config.toml
num_hidden_layers = 9
hidden_size = 512
num_attention_heads = 8
num_key_value_heads = 8
head_dim = 64
intermediate_size = 3072
vocab_size = 8192
hidden_act = "swiglu"
norm = "rmsnorm"
norm_place = "out"
norm_eps = 1e-06
positions = "rope"
rope_theta = 10000.0
rope_fraction = 1.0
qk_norm = true
attn_scale = 0.125
bias = "none"
tie_word_embeddings = false
parallel_block = false
init = "normal"
init_std_qkv = 0.0303
init_std_o = 0.00714
init_std_up = 0.0303
init_std_down = 0.00714
optimizer = "soap_variant"
learning_rate = 0.00531
lr_mult_qkv = 0.4
beta1 = 0.95
beta2 = 0.95
lr_head = 0.0105
max_grad_norm = 2.0
warmup_steps = 69
schedule = "wsd"
decay_fraction = 0.916
decay_shape = "linear"
final_lr_fraction = 0.0
batch_tokens = 131072
max_seq_len = 512
doc_mask = true
train_tokens = 448800000
max_steps = 3425
dataset = "wikipedia_en"
Each number is 50 + 10 x the weight over its row's rms, rounded and kept within 0 to 99. Layers, rows and columns count from 0. The size before them is the row's rms in percent of the matrix's.

# layer 6 MLP gate, 3072x512, rms 0.14, rows 0-213, columns 64-95
112:54 57 29 50 47 75 35 49 47 46 55 47 46 51 47 49 60 53 37 67 53 25 55 47 40 48 55 37 44 40 44 39
093:74 43 58 56 41 67 49 49 55 63 50 58 69 34 64 44 41 34 31 49 51 50 42 38 50 66 37 36 44 60 52 45
095:49 57 54 55 68 37 50 44 54 39 40 62 51 45 55 55 48 49 44 37 20 40 59 46 43 65 53 46 56 50 53 47
094:64 66 55 55 65 60 54 36 44 34 38 32 45 45 51 49 48 51 39 41 46 41 38 47 68 39 38 48 54 26 35 53
096:61 36 33 51 44 41 57 49 69 49 56 56 57 54 42 49 41 48 42 42 54 62 47 50 67 47 49 48 41 57 44 69
099:58 54 60 68 39 29 50 37 58 57 60 40 44 58 30 61 42 41 42 50 30 45 50 55 50 56 50 46 52 52 54 45
098:50 51 40 56 50 37 25 36 44 49 65 65 55 50 49 50 39 59 57 66 52 37 61 55 50 48 71 66 39 30 63 37
096:42 47 54 56 42 35 66 58 61 67 49 53 48 46 58 52 59 44 62 25 51 35 57 54 55 57 59 42 47 44 50 50
093:41 55 74 47 43 61 53 68 65 48 42 53 43 49 48 48 58 55 62 44 25 33 57 55 61 48 48 62 35 41 48 50
104:36 49 54 55 63 69 53 50 56 44 50 48 52 51 50 51 55 51 43 40 40 73 49 45 52 39 50 69 39 36 47 43
095:57 65 41 32 54 43 42 40 37 55 60 45 55 59 47 56 42 68 59 58 52 45 60 28 49 48 56 69 46 45 51 38
100:37 31 48 70 66 48 68 48 68 29 51 52 57 53 37 69 53 57 30 45 42 46 62 45 61 63 48 45 54 67 46 34
105:49 45 43 63 51 59 40 50 46 53 42 54 56 48 46 59 36 42 54 40 45 40 56 49 43 48 66 68 39 52 35 45
101:47 33 64 59 41 47 42 48 48 64 47 60 49 53 48 48 56 35 33 49 53 48 37 64 72 39 56 45 55 53 63 55
095:41 68 64 59 61 36 49 38 66 52 29 51 45 58 50 51 56 50 60 60 45 22 47 58 51 54 40 50 54 47 47 51
093:45 65 42 54 57 47 63 48 59 51 48 37 47 67 44 51 39 56 51 51 50 34 45 37 60 54 38 36 54 45 46 53
092:33 55 38 58 55 44 46 58 43 49 37 69 50 49 18 42 53 27 56 38 40 51 48 52 57 34 51 50 37 39 61 50
106:43 53 48 44 77 62 25 56 48 46 54 45 53 37 65 66 44 66 37 47 47 41 46 39 42 45 59 42 60 67 49 69
102:40 44 48 56 47 56 44 55 68 43 42 44 61 59 42 31 30 36 54 47 54 36 67 55 48 61 49 56 40 81 54 55
103:51 49 45 44 58 46 52 50 54 52 54 51 48 61 51 59 49 53 55 57 39 61 56 48 57 40 62 33 57 58 52 80
095:55 49 45 57 59 57 46 64 53 49 55 67 43 35 63 38 67 42 48 42 51 43 35 52 49 64 33 53 51 53 61 57
100:61 58 61 54 52 50 44 54 44 58 45 57 29 41 67 66 60 56 63 45 50 44 42 62 48 57 58 52 31 53 64 41
096:66 48 69 45 74 56 51 69 55 58 63 52 42 70 47 39 45 41 51 61 50 43 54 69 44 55 52 43 42 67 47 41
093:55 60 46 62 36 58 66 37 22 53 59 46 47 44 58 57 48 45 49 46 35 38 64 30 39 54 63 64 47 45 49 42
109:56 48 60 51 51 51 37 46 50 50 67 57 46 44 66 41 56 60 59 46 39 70 44 47 49 49 52 50 56 54 52 41
100:33 36 53 53 48 45 52 53 34 48 52 73 64 52 51 48 46 31 60 59 56 40 40 33 63 58 60 50 52 50 59 53
096:52 32 46 53 78 37 57 49 63 51 68 37 62 48 54 57 55 46 45 47 48 63 67 61 37 62 33 51 42 56 61 38
097:55 50 50 44 51 37 40 63 38 54 43 56 47 77 46 60 49 36 55 41 38 58 41 46 52 46 44 50 49 50 60 50
096:30 56 47 64 53 65 38 44 60 57 63 50 55 38 61 41 62 56 60 56 46 48 45 30 44 71 38 64 45 33 47 45
102:42 59 28 62 50 62 42 31 67 32 33 48 46 48 61 47 33 66 51 61 42 34 39 71 56 48 37 62 58 50 53 41
103:54 45 54 33 51 44 48 53 61 51 39 50 45 46 49 53 32 31 62 48 51 61 48 42 49 55 51 62 65 46 50 42
099:70 49 45 43 54 37 50 56 52 50 63 62 67 40 52 39 41 44 60 54 63 32 37 62 42 50 45 61 60 48 41 58
096:45 65 52 38 59 37 53 45 51 67 57 54 43 51 41 46 47 39 46 51 39 50 48 45 42 41 41 40 60 46 50 44
097:49 67 29 64 66 53 29 56 42 50 47 64 64 64 40 55 48 54 51 57 51 50 71 44 47 64 50 56 51 57 52 47
097:69 66 57 51 69 40 56 67 42 60 35 57 58 51 49 38 29 56 49 36 38 52 49 47 34 57 50 63 51 48 45 47
103:50 43 54 40 59 56 73 33 63 60 39 60 52 50 54 41 49 38 39 60 56 47 56 54 49 55 69 66 36 59 60 47
099:47 38 48 47 55 52 68 47 60 54 52 43 36 45 59 51 36 50 44 59 48 33 37 47 44 52 58 61 46 43 46 53
100:46 68 47 44 57 52 75 62 59 35 35 46 61 56 52 38 39 52 37 41 48 40 40 39 47 69 58 58 43 52 41 49
104:39 52 54 42 57 54 43 43 62 38 54 37 46 56 44 66 51 51 49 46 42 53 63 40 56 49 51 57 31 41 33 45
098:56 52 40 56 48 50 74 45 64 52 68 60 51 49 49 60 61 58 54 62 62 55 57 51 47 53 51 46 51 49 48 51
100:58 40 70 61 41 44 53 55 58 40 48 53 66 68 34 63 59 28 42 51 59 54 46 34 57 67 38 41 44 53 42 55
099:60 52 46 61 52 41 51 62 42 52 49 34 54 51 51 60 61 65 46 54 45 46 44 51 48 54 40 48 54 46 56 46
096:54 45 37 36 50 32 63 54 42 48 43 67 54 39 48 41 54 56 43 68 41 46 66 52 54 42 55 61 54 48 32 41
101:58 44 44 52 40 55 73 57 43 46 52 51 47 45 43 36 74 45 53 58 57 37 43 53 48 68 54 45 53 66 60 30
100:49 42 46 46 40 40 47 58 45 40 37 48 58 60 58 45 54 50 43 57 27 43 49 49 45 42 51 74 53 62 54 57
093:62 36 49 52 48 58 57 44 52 47 50 52 30 50 38 44 63 67 45 46 35 39 39 41 55 73 62 45 54 55 41 53
102:37 41 58 64 60 67 35 34 32 43 32 49 48 56 62 53 76 53 54 50 52 42 43 45 34 35 63 63 53 69 67 52
096:48 38 44 57 42 53 38 52 63 56 55 43 66 61 49 43 34 58 49 46 44 63 26 56 46 54 54 48 50 50 46 52
097:47 60 57 43 55 60 45 48 57 61 61 46 49 58 59 65 24 27 46 61 54 50 76 41 50 38 48 52 40 44 41 59
095:67 21 29 52 63 42 49 40 39 56 45 42 57 54 40 61 46 51 46 56 41 46 67 44 33 46 39 77 41 40 40 51
098:34 32 40 50 41 51 59 44 70 43 50 61 44 46 55 43 44 34 32 62 50 50 43 46 63 42 49 54 37 71 53 69
100:56 41 48 36 55 55 62 44 60 50 54 62 57 37 53 50 55 52 47 37 48 71 28 58 61 48 49 55 33 49 44 69
102:46 51 54 51 49 46 57 48 49 60 41 54 54 50 50 62 45 53 21 48 35 43 52 64 60 63 48 36 75 55 32 52
094:57 36 51 59 42 41 51 46 30 50 42 37 47 39 43 61 35 64 44 49 48 28 49 42 52 27 63 56 49 52 50 45
106:66 49 64 74 71 43 51 61 56 53 38 57 61 40 64 28 38 43 47 47 38 55 57 50 56 45 56 52 52 61 52 53
099:75 47 47 56 49 56 59 50 41 53 47 53 48 45 52 50 46 50 56 49 46 49 37 37 55 51 42 55 64 50 51 60
097:48 39 57 47 46 67 51 52 60 44 38 58 38 44 55 47 53 51 57 39 50 61 51 42 53 48 47 43 46 45 32 43
092:42 54 60 44 54 49 64 59 67 59 45 58 44 39 52 61 26 29 51 61 54 42 77 40 51 62 58 71 25 53 25 45
099:44 38 57 58 46 34 49 50 32 47 51 45 70 48 53 32 53 56 63 61 67 52 46 66 60 29 52 39 48 45 49 56
109:47 40 51 69 44 23 45 34 64 49 61 52 68 37 57 40 47 59 35 43 45 41 56 49 47 45 54 43 48 56 40 61
102:56 57 60 51 53 56 33 53 51 48 36 50 44 45 37 63 54 78 62 41 38 36 48 54 69 49 42 50 49 48 35 40
091:53 43 57 41 46 54 61 46 49 49 58 66 47 47 31 33 51 43 34 53 69 70 73 39 54 47 43 46 64 53 51 48
095:57 31 45 42 56 48 51 47 58 44 55 43 66 43 47 56 61 54 35 23 62 53 55 41 74 62 35 45 40 83 41 49
097:67 57 42 50 61 53 41 35 65 64 33 45 39 50 40 67 49 51 63 53 58 51 59 43 50 60 44 62 49 49 61 55
106:33 47 56 51 44 46 50 76 52 67 55 63 47 50 51 58 53 39 62 65 54 55 49 44 71 45 50 53 44 55 69 51
101:68 54 57 51 36 69 51 60 47 31 45 51 46 46 53 49 48 70 55 54 57 37 53 52 55 47 34 56 34 53 43 62
103:57 36 55 34 48 38 55 21 54 39 36 52 49 50 57 69 45 50 55 57 46 53 58 36 58 44 31 58 43 48 55 38
108:59 59 53 48 38 42 49 44 56 43 44 50 39 33 43 49 60 49 32 40 52 39 56 49 42 43 58 42 56 64 48 55
101:48 56 52 58 53 52 56 45 50 52 40 35 59 44 35 37 38 54 41 37 58 41 54 46 48 59 32 37 57 48 42 59
097:31 51 44 61 49 42 45 48 64 40 46 55 44 40 49 67 52 46 61 31 54 41 42 54 49 27 34 47 51 40 39 55
104:44 47 46 57 41 36 53 57 63 47 68 34 51 69 51 43 40 58 48 45 23 48 38 44 46 48 50 47 58 30 47 61
103:56 37 56 56 69 53 49 45 41 35 47 51 50 60 37 47 65 27 50 57 56 50 52 70 47 64 62 62 62 45 45 53
097:41 47 48 55 37 53 49 54 57 53 46 54 47 46 43 53 60 47 37 47 53 69 52 41 32 43 48 45 68 42 52 63
103:52 67 38 52 57 41 48 57 57 50 49 54 34 60 55 60 61 30 49 46 44 52 39 64 51 40 40 58 63 19 59 57
105:46 44 48 52 52 63 50 49 43 49 45 63 70 53 58 71 44 46 25 42 63 43 48 48 55 20 24 50 51 53 62 52
100:78 53 62 36 51 52 54 48 47 47 35 46 53 51 48 52 56 43 39 46 49 66 56 46 52 43 43 52 75 48 48 61
095:54 44 56 50 60 44 63 43 45 53 51 34 56 35 31 55 49 56 60 37 36 44 62 48 48 45 50 55 48 52 49 56
096:48 53 34 47 65 55 77 47 49 59 62 41 47 32 69 63 69 37 39 52 50 54 53 47 47 60 45 52 50 37 54 66
097:45 46 23 56 60 51 54 41 70 45 45 55 53 42 45 54 48 39 48 49 32 62 52 49 49 50 40 55 33 58 48 45
103:44 41 57 49 61 55 61 51 57 48 50 24 56 64 46 53 49 61 42 31 54 62 29 69 64 53 48 57 47 42 53 41
097:35 47 49 47 48 59 66 34 62 45 56 62 34 42 59 49 40 50 53 59 43 52 44 36 48 52 40 36 46 49 51 56
119:60 59 61 39 36 57 60 45 38 42 57 49 70 54 41 68 30 39 41 49 45 34 45 48 63 42 43 46 42 48 62 56
101:46 47 45 57 55 42 57 52 62 50 38 69 55 66 47 49 52 40 54 46 49 24 50 44 62 33 57 60 59 62 44 60
105:36 75 57 39 53 49 39 46 43 56 48 55 54 53 42 57 63 64 57 74 58 48 49 66 40 55 54 57 49 43 34 51
090:48 46 68 47 45 47 54 26 70 50 64 58 45 47 40 49 46 26 52 54 48 46 50 53 59 50 40 39 49 40 56 65
134:48 44 53 59 41 47 32 39 52 46 54 64 43 61 45 62 44 36 47 60 55 53 45 44 55 70 45 43 42 43 64 27
097:52 59 51 48 46 40 42 43 41 50 54 46 40 39 45 58 49 39 30 39 56 47 48 36 53 40 50 36 52 36 51 60
099:44 36 48 50 60 46 64 62 26 55 65 61 50 48 46 42 66 49 50 63 49 48 49 46 32 66 34 58 74 33 43 40
102:45 66 53 51 57 48 58 69 44 51 62 50 52 55 46 42 40 48 54 61 72 35 35 43 50 41 35 54 60 59 59 63
097:47 46 47 42 44 38 51 27 54 38 58 56 49 53 48 43 54 56 53 55 53 63 47 39 57 56 59 49 26 39 66 45
098:36 64 43 50 59 60 51 53 57 44 59 48 50 41 65 56 44 45 41 42 58 44 42 50 45 68 38 42 27 68 62 39
109:45 28 73 45 66 34 73 52 55 55 44 51 49 49 44 46 68 49 53 36 48 38 51 55 42 43 60 46 48 57 74 50
100:42 48 75 85 31 68 26 45 35 42 45 62 52 44 52 40 52 55 37 69 53 43 65 48 43 57 46 49 48 49 49 54
101:70 48 57 75 57 58 42 56 63 49 56 52 42 60 61 50 46 57 56 64 46 49 43 50 59 44 47 56 64 52 52 36
098:42 55 66 49 48 53 53 56 48 55 31 49 28 69 51 45 24 61 46 46 47 52 44 52 52 60 37 51 45 55 41 47
089:68 44 45 48 50 59 62 48 54 41 49 39 39 65 45 58 70 47 56 62 59 54 50 36 33 39 56 52 59 60 61 62
104:61 50 40 52 47 49 53 62 45 51 45 71 50 47 60 61 60 67 41 45 63 62 36 27 47 24 38 47 47 53 53 49
100:54 46 54 40 50 52 49 48 71 25 49 53 40 57 46 48 60 55 62 58 41 46 46 41 56 44 53 41 37 50 51 54
102:51 44 52 57 47 65 63 48 50 64 41 44 58 57 37 42 45 47 68 59 35 51 56 44 45 50 54 33 37 33 44 53
099:44 46 41 58 50 64 51 47 44 65 49 46 76 57 43 52 68 33 46 47 47 57 67 34 47 36 42 66 65 54 56 58
094:41 46 50 46 40 30 62 43 40 54 46 55 62 51 52 40 51 51 65 46 24 61 28 64 55 37 50 56 43 55 41 45
102:20 42 60 48 63 46 44 61 51 63 50 49 48 42 37 63 58 57 46 31 64 51 51 35 57 49 52 40 48 48 44 45
102:61 44 35 50 48 77 44 58 37 36 46 52 56 49 50 46 46 62 38 52 37 33 36 44 56 46 62 56 43 70 67 47
094:51 55 37 64 51 43 54 61 48 46 45 53 54 58 53 61 47 52 37 32 61 55 55 53 25 52 61 47 56 62 48 42
096:64 40 66 43 37 34 41 51 57 40 70 53 53 54 33 27 43 54 37 60 40 45 51 48 66 45 61 27 47 60 52 52
093:58 53 54 58 17 59 61 43 45 35 46 48 60 42 39 62 42 53 53 44 48 57 47 72 58 57 59 55 42 41 51 38
099:49 59 47 45 42 58 33 48 64 48 53 63 42 44 59 53 47 50 52 57 57 34 56 44 47 60 52 77 30 42 54 71
102:61 63 65 47 44 50 59 63 57 49 35 72 63 52 48 42 59 63 48 54 62 58 36 42 41 62 46 71 54 54 48 51
099:49 43 64 53 53 42 31 44 68 79 60 50 61 50 50 52 65 34 41 56 62 42 58 43 50 49 50 55 39 63 42 59
095:55 56 61 48 48 47 46 37 39 49 56 49 50 28 52 44 26 51 30 51 59 40 63 47 54 46 60 48 49 64 38 38
101:43 43 53 80 60 63 57 47 42 36 56 50 48 51 48 65 42 53 43 50 75 46 57 47 56 47 40 69 50 60 59 54
095:33 54 46 47 58 41 45 62 51 51 36 41 55 38 61 58 42 40 64 56 43 41 45 63 44 36 61 59 44 53 50 42
105:56 44 35 49 41 62 59 56 54 46 44 58 50 57 56 53 31 40 19 50 53 42 44 57 50 40 61 54 57 43 42 47
098:62 63 45 47 42 43 37 51 58 62 51 61 54 40 70 29 45 39 48 64 38 49 40 47 48 46 29 57 59 47 42 52
092:58 39 53 51 47 55 70 54 51 47 52 53 66 64 56 43 56 41 55 63 48 48 48 58 68 54 53 50 60 38 41 49
097:42 45 44 40 49 71 53 55 49 46 38 53 42 36 46 46 55 45 47 51 46 57 57 43 41 42 63 41 45 28 41 65
103:37 68 58 43 42 35 52 41 51 54 39 48 50 39 48 62 51 48 43 69 47 50 45 52 37 46 33 66 64 65 49 57
102:72 40 51 57 41 56 59 35 47 60 47 33 60 51 54 44 60 58 52 50 35 48 37 50 32 47 42 54 34 61 49 49
105:37 43 56 49 61 47 55 52 59 47 40 52 51 51 49 54 43 55 58 35 35 57 50 57 46 40 33 36 35 54 60 49
102:57 56 48 49 56 53 46 35 49 44 48 44 68 33 29 59 52 50 65 59 38 35 42 51 59 53 49 35 55 41 46 47
099:43 55 48 46 40 65 59 34 50 56 58 47 65 46 56 43 56 58 59 52 32 32 52 56 51 39 63 52 57 60 39 42
099:41 33 54 63 44 56 29 28 47 41 39 44 50 48 61 48 48 56 48 51 72 48 50 43 63 47 58 47 56 47 45 47
099:41 48 42 54 51 37 45 44 47 28 37 40 32 68 56 65 55 54 53 42 59 54 53 63 44 64 46 55 65 54 60 62
103:51 60 62 53 66 45 32 51 77 44 40 61 42 22 65 44 57 39 66 24 40 44 60 53 27 55 70 39 41 72 57 56
095:53 53 43 40 60 28 48 50 37 63 61 59 52 60 48 46 57 43 50 57 49 63 39 43 55 43 45 51 53 63 64 41
098:49 56 77 43 46 34 42 44 45 63 45 36 44 42 67 48 51 71 59 51 62 45 50 39 44 42 53 50 32 41 48 50
095:50 54 54 47 58 35 44 42 47 34 43 58 42 42 36 52 49 41 41 62 76 38 66 42 44 66 32 45 55 44 57 59
105:45 52 58 51 49 52 51 40 47 58 55 52 43 47 30 56 68 43 50 37 53 49 54 38 31 48 42 39 50 56 52 38
108:40 64 56 48 34 47 58 42 56 73 28 61 50 42 60 56 55 49 54 56 54 66 51 44 65 33 42 58 44 54 44 46
104:45 51 48 52 78 50 46 52 60 55 44 48 60 46 51 49 57 65 45 41 51 51 32 62 66 57 52 52 59 38 52 66
109:51 44 60 42 46 45 44 41 50 56 47 48 58 54 46 38 64 78 46 49 46 53 44 62 55 57 77 59 48 55 50 50
106:40 48 54 58 49 30 45 45 52 57 40 64 46 44 47 50 52 67 56 52 59 42 45 45 62 48 34 53 59 46 48 56
098:36 47 41 41 47 40 52 52 45 42 47 47 59 49 42 58 39 42 55 60 50 40 37 69 54 47 52 62 40 51 50 61
107:54 53 59 44 61 62 28 41 71 39 60 56 55 55 61 53 51 39 45 59 46 80 35 42 50 42 61 53 50 51 63 35
103:48 47 57 49 32 44 32 37 34 50 56 48 45 38 35 62 58 64 53 49 59 41 59 52 70 54 51 43 44 32 34 68
096:51 56 46 30 62 51 37 37 62 66 57 53 62 45 45 49 51 57 45 45 34 51 41 63 39 52 59 54 60 49 63 38
099:40 55 61 45 31 46 50 49 52 81 55 49 30 43 44 51 54 66 46 64 61 62 53 60 44 42 63 36 48 67 62 37
103:78 61 51 55 36 29 61 64 49 56 51 41 53 64 53 60 55 45 36 58 40 44 44 32 33 67 59 49 55 38 44 58
099:53 38 55 36 49 44 54 44 51 51 50 59 38 48 55 60 68 41 43 66 56 57 43 61 49 40 44 48 50 58 47 50
101:56 41 36 39 39 46 71 37 46 35 31 63 47 56 55 66 54 59 58 46 57 61 51 53 43 52 46 45 44 42 45 40
094:57 49 67 53 59 70 50 41 60 59 45 41 37 42 61 47 66 52 49 57 37 49 50 33 48 52 60 60 49 36 54 67
091:57 66 43 47 58 57 55 34 53 41 40 43 55 26 46 50 57 38 50 41 51 53 55 49 46 52 64 38 54 56 48 43
099:51 33 51 55 54 40 41 53 52 46 59 50 43 55 43 55 58 46 60 47 44 51 60 49 66 37 46 31 53 49 38 61
099:45 45 47 48 66 47 45 57 22 36 47 47 37 68 56 47 49 68 67 54 24 57 48 49 73 40 48 60 51 48 42 59
101:30 61 62 56 59 46 51 42 49 38 45 33 54 36 44 58 45 47 46 45 37 37 61 24 40 62 33 43 53 45 62 56
102:43 36 48 56 53 31 58 19 63 53 51 47 50 56 49 45 43 39 54 61 49 42 69 77 51 48 45 67 39 36 49 57
109:47 42 63 56 48 45 47 53 52 68 57 50 55 64 45 39 59 39 53 23 53 43 57 33 42 65 54 50 47 74 62 54
099:64 37 48 41 36 44 59 36 53 61 72 46 42 53 32 57 53 52 50 32 67 44 60 46 46 59 42 58 44 53 42 55
090:52 28 57 64 48 45 61 56 52 34 44 47 46 37 43 63 67 66 41 39 67 46 53 53 37 45 54 58 55 58 58 26
094:61 50 61 48 73 40 48 52 69 48 57 64 55 61 47 42 29 45 52 42 27 55 45 41 41 40 52 61 24 50 61 39
107:63 64 52 43 63 66 48 69 44 58 43 61 65 44 50 41 36 55 67 34 43 69 40 50 63 48 50 47 49 54 49 51
089:45 43 33 42 47 52 39 46 52 48 46 51 51 43 40 63 68 54 35 66 72 53 55 63 45 44 44 60 61 47 62 58
101:51 53 48 50 42 37 39 35 73 46 36 38 55 55 43 43 60 51 41 38 43 46 58 56 39 56 48 62 51 65 54 57
107:45 54 44 57 44 40 53 49 56 67 51 41 45 57 42 50 71 66 51 50 41 60 50 54 43 49 61 38 35 73 62 64
095:39 31 54 54 52 64 73 47 52 56 55 38 56 42 45 45 54 45 45 47 55 49 40 33 46 60 65 58 55 70 32 44
096:47 39 51 34 58 65 34 55 74 39 43 54 44 46 41 48 53 43 57 30 38 33 43 52 49 65 53 44 67 25 53 52
102:59 41 58 56 46 75 61 44 53 61 54 55 36 69 35 51 53 47 60 58 44 36 58 57 68 40 66 48 63 66 52 46
105:32 45 44 51 44 49 64 49 47 58 26 63 47 49 55 48 56 43 50 45 62 42 57 71 46 65 40 58 48 51 64 50
099:43 51 67 48 59 37 45 46 57 59 26 48 46 46 73 50 46 29 58 60 48 52 58 61 17 57 56 52 56 62 35 57
092:35 40 44 58 43 56 49 51 56 48 51 55 49 55 53 44 55 50 47 43 43 69 58 64 50 55 52 59 42 51 74 67
107:43 40 44 54 52 64 63 52 51 46 55 67 55 53 56 38 49 49 41 44 51 58 57 50 59 54 54 53 52 18 43 60
098:51 57 44 46 57 48 41 49 46 23 49 42 58 52 54 49 53 40 50 48 46 56 61 56 44 56 51 64 47 53 43 39
099:35 50 53 46 46 40 43 40 51 29 35 47 44 60 59 40 46 50 40 56 49 36 40 51 47 35 34 47 53 39 67 40
100:57 46 51 49 31 69 54 60 59 59 46 72 52 52 37 51 42 46 44 44 53 48 53 51 51 52 38 41 34 42 54 53
113:39 53 68 59 72 52 37 49 48 45 48 54 62 42 53 33 57 39 60 61 50 46 58 42 38 45 61 56 50 39 37 40
100:50 65 52 52 47 66 48 31 44 40 41 53 57 69 68 56 42 50 52 42 46 56 44 36 49 74 57 32 34 46 43 50
102:65 57 38 58 52 63 50 40 50 29 42 57 57 41 51 53 55 39 55 55 58 56 71 46 31 42 49 55 41 52 47 54
096:67 75 59 45 51 42 52 61 33 53 41 67 66 52 30 55 46 65 46 37 44 46 24 35 46 61 38 40 48 54 39 37
099:45 37 58 66 63 38 46 29 42 54 46 42 55 50 62 62 56 64 48 47 52 47 51 39 44 65 43 40 47 35 56 50
100:47 41 55 56 49 49 57 63 59 63 53 36 44 29 60 39 47 36 61 48 33 28 54 51 55 46 54 50 50 61 54 47
105:44 44 56 47 41 50 38 43 65 47 50 45 31 51 52 61 50 50 62 59 47 39 40 55 49 37 50 51 40 55 51 58
100:54 41 53 44 45 48 53 47 36 59 47 58 68 51 39 60 41 59 62 35 47 39 65 63 41 64 56 45 53 48 44 60
097:57 39 63 53 44 51 54 69 41 45 60 49 50 62 57 43 40 41 47 47 36 40 59 37 38 57 37 46 35 63 53 51
097:65 54 35 30 30 66 38 36 37 55 61 69 38 44 73 33 58 40 45 68 42 49 47 63 72 59 27 44 65 82 47 57
102:43 47 35 72 56 65 45 71 52 62 80 41 46 55 52 44 39 55 43 45 54 46 48 50 54 40 50 59 55 67 69 55
099:49 41 56 44 63 56 49 33 57 27 40 34 54 44 45 48 34 50 50 42 37 57 60 67 89 55 59 46 25 42 46 44
097:55 52 67 57 63 44 51 39 56 52 41 69 57 44 57 64 67 45 49 40 51 47 25 57 43 44 38 39 43 39 51 61
098:40 57 47 47 50 56 41 40 51 48 45 56 30 51 55 44 31 44 74 44 54 44 54 59 56 44 49 44 47 59 71 50
106:56 35 52 51 57 39 52 43 50 45 56 52 61 49 42 31 68 42 40 59 46 45 65 57 62 59 53 38 69 60 34 61
091:54 52 24 49 67 60 43 48 60 39 59 47 40 56 48 42 53 72 35 49 48 59 38 55 55 63 26 50 52 49 50 64
131:68 30 47 57 60 62 67 50 45 49 79 67 49 44 54 50 53 60 42 65 43 56 42 49 51 55 69 36 60 61 54 55
090:43 63 44 42 41 40 42 47 52 44 48 37 54 63 36 43 51 39 40 51 58 43 57 38 48 55 50 45 42 64 30 54
101:54 55 46 42 37 57 58 46 40 52 28 50 63 47 54 59 51 54 53 46 44 28 33 41 43 69 49 50 71 58 53 61
110:53 50 56 69 33 74 43 49 36 56 59 35 48 63 49 60 62 47 48 58 57 67 42 47 42 46 61 69 44 38 63 40
104:48 41 54 29 60 59 38 47 64 50 50 52 59 49 45 40 63 55 51 55 61 45 33 46 52 50 42 55 46 69 53 71
098:51 37 40 14 32 40 28 52 56 43 45 67 36 43 64 52 51 68 63 44 70 54 56 39 59 58 52 43 62 43 62 42
091:40 51 48 69 43 46 44 47 53 51 48 45 33 39 53 53 54 37 61 51 49 39 55 41 45 52 50 47 63 55 36 36
097:45 35 49 56 34 61 57 58 53 55 36 46 31 59 30 53 45 52 46 57 59 33 56 43 44 52 50 45 36 56 50 31
101:52 55 65 48 50 42 59 39 63 27 42 52 55 67 55 34 55 57 50 46 62 59 52 54 50 51 67 38 37 50 46 56
098:60 52 47 36 43 63 49 76 48 50 23 48 52 43 52 46 53 45 41 57 38 25 52 46 42 39 56 33 44 59 62 52
091:55 55 66 58 55 52 55 49 33 52 61 41 62 36 46 42 54 48 74 59 47 59 65 31 19 63 72 67 62 45 53 44
100:38 46 51 40 47 71 61 37 66 58 49 50 51 52 46 54 47 38 35 49 55 52 47 50 47 38 57 74 45 51 60 65
099:48 56 30 45 37 47 64 60 42 64 50 42 71 51 45 47 52 47 71 25 53 46 41 53 35 41 58 54 37 36 56 53
100:43 36 65 56 32 59 44 39 41 44 48 48 59 60 44 52 58 57 47 61 57 30 58 53 57 28 53 52 38 56 50 52
096:37 43 45 47 55 43 50 53 52 51 49 39 52 60 55 48 66 44 34 47 33 54 46 59 57 61 42 40 28 30 49 42
105:49 59 54 48 55 56 67 51 64 39 48 42 55 78 56 61 43 57 39 48 44 66 38 35 58 30 47 49 49 65 59 43
094:60 42 50 73 68 16 60 59 55 46 44 45 58 59 49 52 43 59 62 45 45 60 42 68 48 41 57 43 49 40 43 45
098:40 54 50 47 48 60 38 44 46 41 62 47 41 43 50 58 54 47 60 51 56 60 53 62 43 49 48 63 50 61 66 45
104:66 28 68 51 60 56 48 44 57 49 48 49 62 49 45 63 57 43 62 54 39 52 70 65 58 42 51 49 56 49 47 65
093:60 73 51 65 60 55 50 45 41 58 51 42 56 49 55 43 52 59 52 44 46 51 62 56 35 60 55 57 44 34 42 50
109:85 56 30 63 53 38 47 58 57 61 44 42 70 61 46 49 52 50 59 64 42 65 47 48 52 60 58 46 44 50 42 71
102:62 57 33 48 59 38 47 43 36 51 60 54 33 49 57 43 55 62 58 51 43 45 29 43 38 48 50 60 56 42 49 38
094:60 51 45 30 34 27 49 70 62 45 23 55 42 45 53 57 54 62 37 28 61 53 58 38 40 50 54 58 65 46 62 40
094:65 61 53 51 44 48 61 65 50 39 43 68 52 59 45 38 41 43 44 36 33 47 38 51 43 42 49 52 43 42 42 73
105:55 46 60 58 46 56 51 41 43 56 42 64 54 70 38 39 33 56 25 66 49 51 47 58 66 40 51 56 69 54 49 52
103:66 26 57 49 40 29 56 60 49 72 38 43 65 44 44 52 41 50 66 46 51 38 47 59 61 63 62 41 47 41 53 35
095:60 49 35 49 51 54 42 64 51 40 52 65 57 43 48 37 79 60 46 52 58 62 45 43 62 44 62 54 36 63 47 61
091:47 50 55 43 36 45 50 67 38 68 26 48 32 62 45 24 61 51 67 53 37 65 47 42 40 35 51 49 27 54 56 70
096:55 64 38 56 54 49 45 54 33 28 49 32 40 63 43 40 59 49 64 60 48 45 58 43 53 31 64 55 23 29 55 53
106:56 34 39 48 43 51 36 42 55 56 62 62 44 43 41 47 38 41 39 49 41 38 54 57 55 44 41 47 53 61 66 38
104:71 51 51 57 48 49 59 49 29 56 48 58 45 56 38 24 54 58 43 46 36 52 48 46 61 19 43 62 55 61 43 35
099:49 51 59 49 43 51 59 49 48 46 48 47 53 56 45 60 57 56 51 53 54 62 55 46 48 70 58 46 41 37 45 52
098:53 52 56 54 50 43 57 60 46 40 56 55 53 56 52 50 45 45 54 40 72 50 67 38 39 52 61 45 42 52 44 52
106:52 54 47 47 43 46 65 59 55 55 61 61 38 48 47 42 45 45 65 57 52 56 48 39 47 50 35 38 38 47 34 56